config = dict(
    hidden_size=384,
    head_dim=64,
    rope_theta=11000.0,
    bias='all',
    tie_word_embeddings=False,
    beta1=0.95,
    weight_decay=0.26,
    warmup_steps=200,
    final_lr_fraction=0.03,
    dataset='wikipedia_en',
)
Each number is 200 + 30 x the weight over its row's rms, rounded and kept within 0 to 999. Layers, rows and columns count from 0. The size before them is the row's rms in percent of the matrix's.

# layer 5 attention value, 384x384, rms 0.0849, rows 166-182, columns 0-95
091,223,204,166,236,188,230,158,209,215,183,196,148,197,247,264,220,201,190,245,204,202,167,233,185,220,217,213,223,203,186,176,158,220,220,224,211,136,250,219,226,274,208,134,213,172,188,240,237,187,164,187,228,245,133,168,177,153,182,136,154,240,250,224,236,164,275,222,198,234,192,228,189,156,207,219,197,207,217,213,178,229,215,218,145,168,190,205,151,185,189,171,219,158,185,239,183
091,161,203,259,185,169,162,162,169,231,198,217,223,206,217,173,215,245,220,130,198,167,215,131,209,215,234,179,240,162,228,181,208,217,162,280,169,145,200,184,166,256,151,257,183,158,172,214,228,229,223,223,179,231,215,183,200,190,191,202,193,168,215,223,181,160,169,173,187,204,206,219,174,207,167,226,200,206,200,223,232,227,217,199,196,175,191,217,161,189,199,146,190,261,228,236,210
094,216,248,204,188,216,217,199,242,173,241,226,222,197,185,210,204,190,195,239,171,218,240,260,255,212,117,165,192,202,270,118,229,158,207,214,234,240,191,231,241,200,199,186,162,189,248,197,208,196,144,186,240,246,188,176,218,149,211,208,222,226,216,205,195,181,202,205,138,181,238,202,211,206,198,250,205,204,183,175,161,164,237,168,236,186,154,227,198,174,212,237,208,175,184,179,238
093,146,214,207,167,235,171,174,212,209,243,215,215,139,187,207,195,216,181,188,194,171,165,173,212,110,161,218,193,213,169,154,148,174,196,241,204,165,230,235,198,232,181,232,211,159,203,217,192,169,233,184,233,188,207,223,170,228,252,197,209,195,216,144,174,162,195,225,157,255,222,155,179,214,217,197,300,208,146,230,160,235,209,203,126,228,150,174,231,163,204,228,198,227,244,164,207
097,207,199,198,218,193,234,271,196,179,262,194,199,206,244,157,239,228,211,174,247,213,220,228,196,198,196,198,190,209,157,238,214,217,213,215,196,193,178,186,167,150,197,185,226,210,181,153,165,206,215,234,195,198,207,183,185,207,210,219,218,193,174,194,153,248,205,253,171,169,222,192,204,213,211,165,252,180,213,171,182,183,178,199,237,237,159,164,186,190,212,192,231,209,226,211,217
095,173,185,124,214,186,160,195,213,150,213,206,160,208,199,264,229,206,191,205,238,166,199,151,165,231,209,185,173,206,175,180,220,233,175,233,208,198,218,211,157,215,223,225,240,186,177,217,203,186,209,230,171,160,189,226,145,187,234,232,207,211,196,183,167,228,198,218,149,210,258,210,197,241,247,178,225,192,158,192,186,230,177,181,217,174,193,196,191,233,237,259,189,239,194,166,163
093,157,199,211,151,166,209,210,141,241,215,179,145,199,176,184,213,263,203,204,225,221,125,183,204,212,215,214,257,187,213,268,202,230,216,164,220,186,161,212,157,255,242,200,220,222,230,208,291,153,206,126,162,187,174,176,188,187,183,197,173,208,159,182,196,228,224,151,214,244,205,240,217,217,195,209,203,151,207,181,215,175,186,208,223,186,166,206,183,222,193,244,167,198,212,214,208
098,208,190,206,183,196,170,219,188,185,220,188,227,177,186,204,183,190,132,155,182,158,230,219,155,115,214,201,174,195,188,134,192,162,202,213,180,195,199,201,185,166,183,212,198,193,145,177,175,204,174,212,202,190,205,180,267,211,226,184,253,199,160,115,191,180,223,206,199,230,238,153,208,194,214,198,191,201,175,214,192,186,189,135,131,229,193,248,238,198,173,215,220,226,206,175,185
096,162,206,234,214,190,256,221,251,226,251,196,238,206,239,182,228,216,241,270,202,165,278,198,221,267,167,276,244,188,212,200,229,216,213,179,241,147,175,164,176,183,175,180,195,211,209,177,186,211,222,215,225,177,195,186,228,241,185,241,185,199,203,230,231,271,181,142,259,155,201,236,218,197,224,201,191,214,196,187,223,208,145,225,253,225,152,166,194,238,178,192,182,160,112,260,178
092,147,185,185,185,134,171,174,168,232,137,247,187,219,190,164,163,274,207,191,208,221,166,193,247,219,250,160,223,206,178,210,181,171,204,229,139,224,230,170,212,255,251,213,199,187,216,215,206,199,250,183,209,207,201,171,172,184,214,218,280,224,164,227,165,174,227,216,211,232,160,207,175,186,220,209,177,174,216,221,160,203,230,235,181,187,201,202,176,213,197,175,150,191,237,221,199
091,200,169,214,242,186,194,164,213,203,176,157,198,243,226,246,178,221,184,179,205,198,184,213,206,245,174,163,243,210,189,175,215,170,174,180,223,186,196,229,216,302,215,194,224,171,202,232,220,223,176,166,172,261,215,251,213,173,217,190,199,178,271,233,179,184,231,181,227,167,215,197,197,151,193,225,228,183,216,248,197,166,238,217,139,123,192,201,218,172,239,209,217,223,157,186,169
100,219,210,202,213,195,198,204,177,203,164,154,157,182,216,219,183,211,190,252,247,176,206,185,174,189,193,167,171,212,177,193,221,228,185,163,127,218,234,232,181,235,217,221,218,192,126,248,222,238,219,226,192,248,211,194,179,163,226,172,239,212,227,208,132,174,216,257,245,206,195,194,183,139,176,194,241,214,226,213,138,173,227,144,223,241,245,194,186,211,184,165,171,211,204,198,177
089,175,223,197,152,227,217,240,201,209,220,217,206,171,198,230,145,225,177,190,214,209,192,186,192,195,240,225,239,203,256,233,166,211,161,208,193,141,165,178,161,226,214,289,206,219,201,154,196,191,215,199,176,162,201,157,245,181,185,222,194,165,194,204,203,213,165,175,246,208,180,213,184,235,233,197,156,197,190,181,226,211,224,173,230,205,108,178,195,205,214,212,202,167,200,198,153
094,171,195,220,201,238,244,205,139,178,237,199,223,290,224,170,165,234,233,195,204,205,192,227,227,199,192,222,231,216,240,207,168,222,223,228,218,184,109,225,185,249,184,224,171,224,206,179,203,200,183,113,229,199,178,183,231,157,234,190,136,227,188,217,239,200,200,182,200,172,206,241,247,212,183,221,209,209,194,138,270,277,206,212,167,205,222,172,220,156,234,188,240,191,234,190,202
100,166,215,215,174,195,178,136,235,257,187,234,221,230,208,171,228,230,189,145,228,172,215,183,222,214,160,182,191,136,202,178,137,178,190,222,209,181,160,193,231,229,203,224,192,177,237,217,182,185,172,195,174,213,211,207,225,175,197,197,184,188,190,191,246,220,183,177,271,156,228,221,273,213,213,233,169,178,215,212,283,240,148,237,178,140,216,204,231,155,223,190,197,159,183,218,204
088,175,203,220,195,190,154,195,209,222,145,153,183,179,210,186,200,220,155,179,271,145,192,179,163,180,185,215,147,192,211,205,200,199,171,157,193,177,172,197,162,202,218,245,187,221,176,181,174,212,170,219,210,223,199,184,234,214,199,244,187,184,189,189,205,192,154,186,282,169,217,210,201,164,253,222,141,192,197,203,179,193,212,182,163,213,194,158,222,215,181,208,190,203,185,213,146
096,250,211,168,168,226,218,207,211,103,248,190,197,164,221,210,170,139,193,209,209,183,192,216,186,192,199,183,216,181,214,192,243,146,253,173,214,222,194,202,171,190,213,204,191,232,207,192,166,184,227,229,236,222,172,202,205,259,184,210,200,183,164,148,185,212,209,182,151,217,190,185,232,219,252,230,212,187,170,143,233,200,197,206,209,190,190,203,231,171,213,212,185,198,214,185,249
# layer 5 attention output (transposed), 384x384, rms 0.0768, rows 166-182, columns 0-95
102,152,186,251,163,176,172,187,224,196,185,216,220,223,250,134,176,202,171,213,220,181,248,161,251,187,247,216,232,226,227,186,194,152,255,217,212,235,191,183,166,225,187,238,188,193,201,212,226,176,191,201,237,186,178,183,217,172,203,210,210,171,216,178,220,236,161,189,186,153,178,208,237,149,207,195,185,178,217,151,208,142,158,189,185,251,220,242,226,198,217,179,176,211,214,177,205
088,209,242,186,191,218,193,212,181,192,159,184,209,189,185,245,148,199,219,165,153,227,185,204,233,261,186,179,223,200,213,129,157,150,200,242,219,217,187,221,183,174,207,230,212,175,241,203,187,231,166,181,225,207,191,196,167,188,206,198,206,232,212,249,184,204,187,181,194,147,258,215,215,229,162,174,176,166,181,270,146,237,175,167,213,208,193,185,220,168,253,188,240,184,220,235,156
098,182,211,205,244,228,170,183,195,169,189,184,224,185,158,138,255,192,195,189,202,176,126,192,268,186,275,209,154,229,144,219,149,174,227,157,192,249,144,210,178,150,196,176,243,154,166,215,175,179,185,220,148,210,206,184,168,198,191,156,193,262,202,201,180,178,208,183,193,209,167,154,185,183,172,213,196,202,228,222,248,218,147,200,270,210,249,260,202,209,216,211,208,247,157,191,222
087,172,198,264,196,220,183,209,210,133,226,202,217,190,185,249,172,218,173,184,91,234,129,216,236,147,192,198,183,214,201,186,258,204,227,197,210,260,198,202,193,227,245,129,241,176,190,243,173,187,224,231,137,200,259,210,156,211,221,132,229,199,214,229,188,188,197,253,167,177,188,207,166,209,216,194,183,156,200,192,232,200,189,180,176,177,221,242,235,239,225,158,247,230,163,265,161
100,201,179,155,222,208,183,185,190,138,195,209,207,272,178,166,160,160,205,203,148,202,233,218,182,180,230,174,171,206,189,164,206,205,209,182,228,220,193,178,199,206,213,209,174,179,200,174,166,231,214,160,202,152,209,232,217,250,215,195,193,169,241,193,214,236,223,225,237,175,192,231,207,250,211,226,210,181,207,173,213,202,189,180,154,167,180,144,251,191,205,183,214,215,219,242,242
094,267,216,164,179,204,189,225,192,223,211,163,188,182,190,160,167,244,174,207,191,264,184,234,213,191,184,196,203,211,166,200,173,221,235,174,178,218,260,173,264,174,251,197,145,212,230,287,214,155,255,156,181,236,210,186,202,240,196,159,194,211,229,203,236,187,196,213,227,166,170,143,201,149,180,227,169,199,260,193,179,170,150,198,195,222,206,200,186,123,280,191,193,210,212,215,216
086,259,189,231,212,213,209,236,236,202,197,208,209,114,182,172,172,193,251,279,177,225,183,205,214,205,242,235,195,200,177,179,164,183,202,223,226,196,190,152,220,186,250,209,206,214,242,234,146,170,141,230,188,170,168,163,164,133,200,209,192,235,216,233,239,188,237,211,190,175,201,250,231,220,279,208,151,221,185,224,176,198,216,193,139,226,183,172,150,217,202,194,236,143,171,188,242
096,189,184,216,231,206,195,189,216,190,192,206,232,226,207,188,193,150,194,179,267,243,197,260,169,135,236,186,253,173,201,184,226,207,188,177,217,145,231,216,180,196,182,188,207,250,193,216,182,235,232,168,201,242,194,135,199,272,179,192,230,175,183,200,254,180,231,216,147,221,186,179,166,252,175,192,201,198,210,181,214,153,238,215,180,227,193,216,191,207,159,171,156,195,202,176,169
099,167,228,170,202,148,210,154,182,227,168,210,147,118,182,182,185,216,183,222,224,235,181,143,216,229,203,202,222,229,179,195,176,227,228,209,206,190,195,160,219,181,220,215,193,222,189,177,212,232,184,219,213,151,212,227,181,188,256,182,229,208,200,185,202,201,209,237,176,181,177,274,188,212,180,153,219,216,217,228,244,209,248,155,193,215,219,150,227,213,261,147,209,212,260,224,203
088,216,235,213,202,211,200,80,190,245,135,173,238,190,190,117,193,189,175,238,148,233,187,186,218,217,178,157,174,217,169,208,223,169,208,176,247,221,210,219,181,221,199,202,199,200,166,203,165,158,195,213,200,142,210,195,205,179,212,180,265,146,190,221,223,152,179,213,186,179,251,161,258,236,195,214,151,207,159,179,229,155,207,225,102,140,171,305,203,208,227,196,212,192,135,182,195
091,219,200,222,213,192,182,212,213,218,168,202,220,183,189,178,147,142,194,184,210,187,206,210,184,196,171,218,175,204,212,170,216,147,209,196,130,188,194,168,291,132,211,252,222,204,184,252,203,175,190,159,173,175,208,211,244,201,207,208,177,203,203,239,240,198,182,206,179,253,217,184,238,239,225,205,236,187,265,227,191,178,162,189,206,192,214,193,126,184,208,232,215,237,186,177,201
094,174,179,162,253,152,181,253,239,198,182,237,221,210,200,213,221,164,234,202,173,174,227,196,209,190,166,220,192,175,183,189,187,174,170,196,219,199,239,195,217,178,187,250,175,188,240,200,150,251,197,215,201,184,221,180,160,207,236,204,278,172,237,191,171,196,148,240,269,208,194,200,145,227,216,209,173,160,230,202,233,247,208,192,163,230,195,184,229,222,169,198,171,200,231,250,214
090,223,204,131,213,211,180,142,168,196,215,217,216,203,189,198,249,200,222,133,198,222,213,183,181,261,275,168,229,174,178,144,216,198,169,180,268,181,175,187,192,156,178,149,211,210,207,217,194,198,116,189,189,179,184,182,215,179,168,218,136,211,204,235,273,209,177,165,220,220,216,227,197,196,233,252,199,176,148,188,181,213,245,204,195,195,227,177,224,217,265,214,214,188,148,224,142
098,150,229,198,192,262,222,202,150,228,180,213,212,165,258,170,175,228,264,176,171,232,210,177,216,249,232,151,246,214,223,243,210,132,230,188,208,214,135,246,216,207,210,229,223,185,248,172,258,149,164,196,181,186,154,205,141,264,173,190,191,232,181,161,258,203,165,210,192,243,159,203,204,184,224,261,158,175,123,201,224,226,215,199,252,209,210,210,185,188,200,217,195,141,197,196,181
089,201,180,170,131,229,208,172,158,234,193,246,217,167,197,167,215,237,192,165,177,180,170,192,242,207,189,207,241,201,237,210,223,152,209,220,223,226,133,163,214,210,217,187,159,206,251,168,218,198,197,183,238,240,198,190,196,159,219,211,190,192,190,219,242,232,171,190,251,200,179,234,158,250,142,241,192,182,232,218,277,234,236,223,198,177,172,199,172,213,182,188,226,165,202,250,127
087,248,177,216,188,240,160,172,200,178,213,206,252,192,189,252,158,227,213,187,218,238,198,180,188,220,202,215,220,157,240,174,164,197,192,224,199,185,191,268,218,229,195,156,145,206,227,237,195,220,212,225,251,236,229,215,161,204,208,215,235,237,162,225,227,144,208,219,192,168,205,221,181,214,204,140,234,224,218,181,192,222,240,256,205,180,173,192,179,204,217,252,194,188,210,220,210
095,212,158,215,163,213,167,173,200,238,187,166,187,229,204,164,221,184,174,263,200,158,185,209,184,167,272,191,140,195,198,184,206,165,230,183,185,239,164,189,210,205,207,190,188,210,99,182,263,218,192,148,202,244,216,199,221,196,198,184,205,236,197,189,242,199,209,169,221,163,224,230,178,175,243,223,185,194,208,175,190,176,185,228,206,232,193,228,255,206,224,137,218,198,264,210,175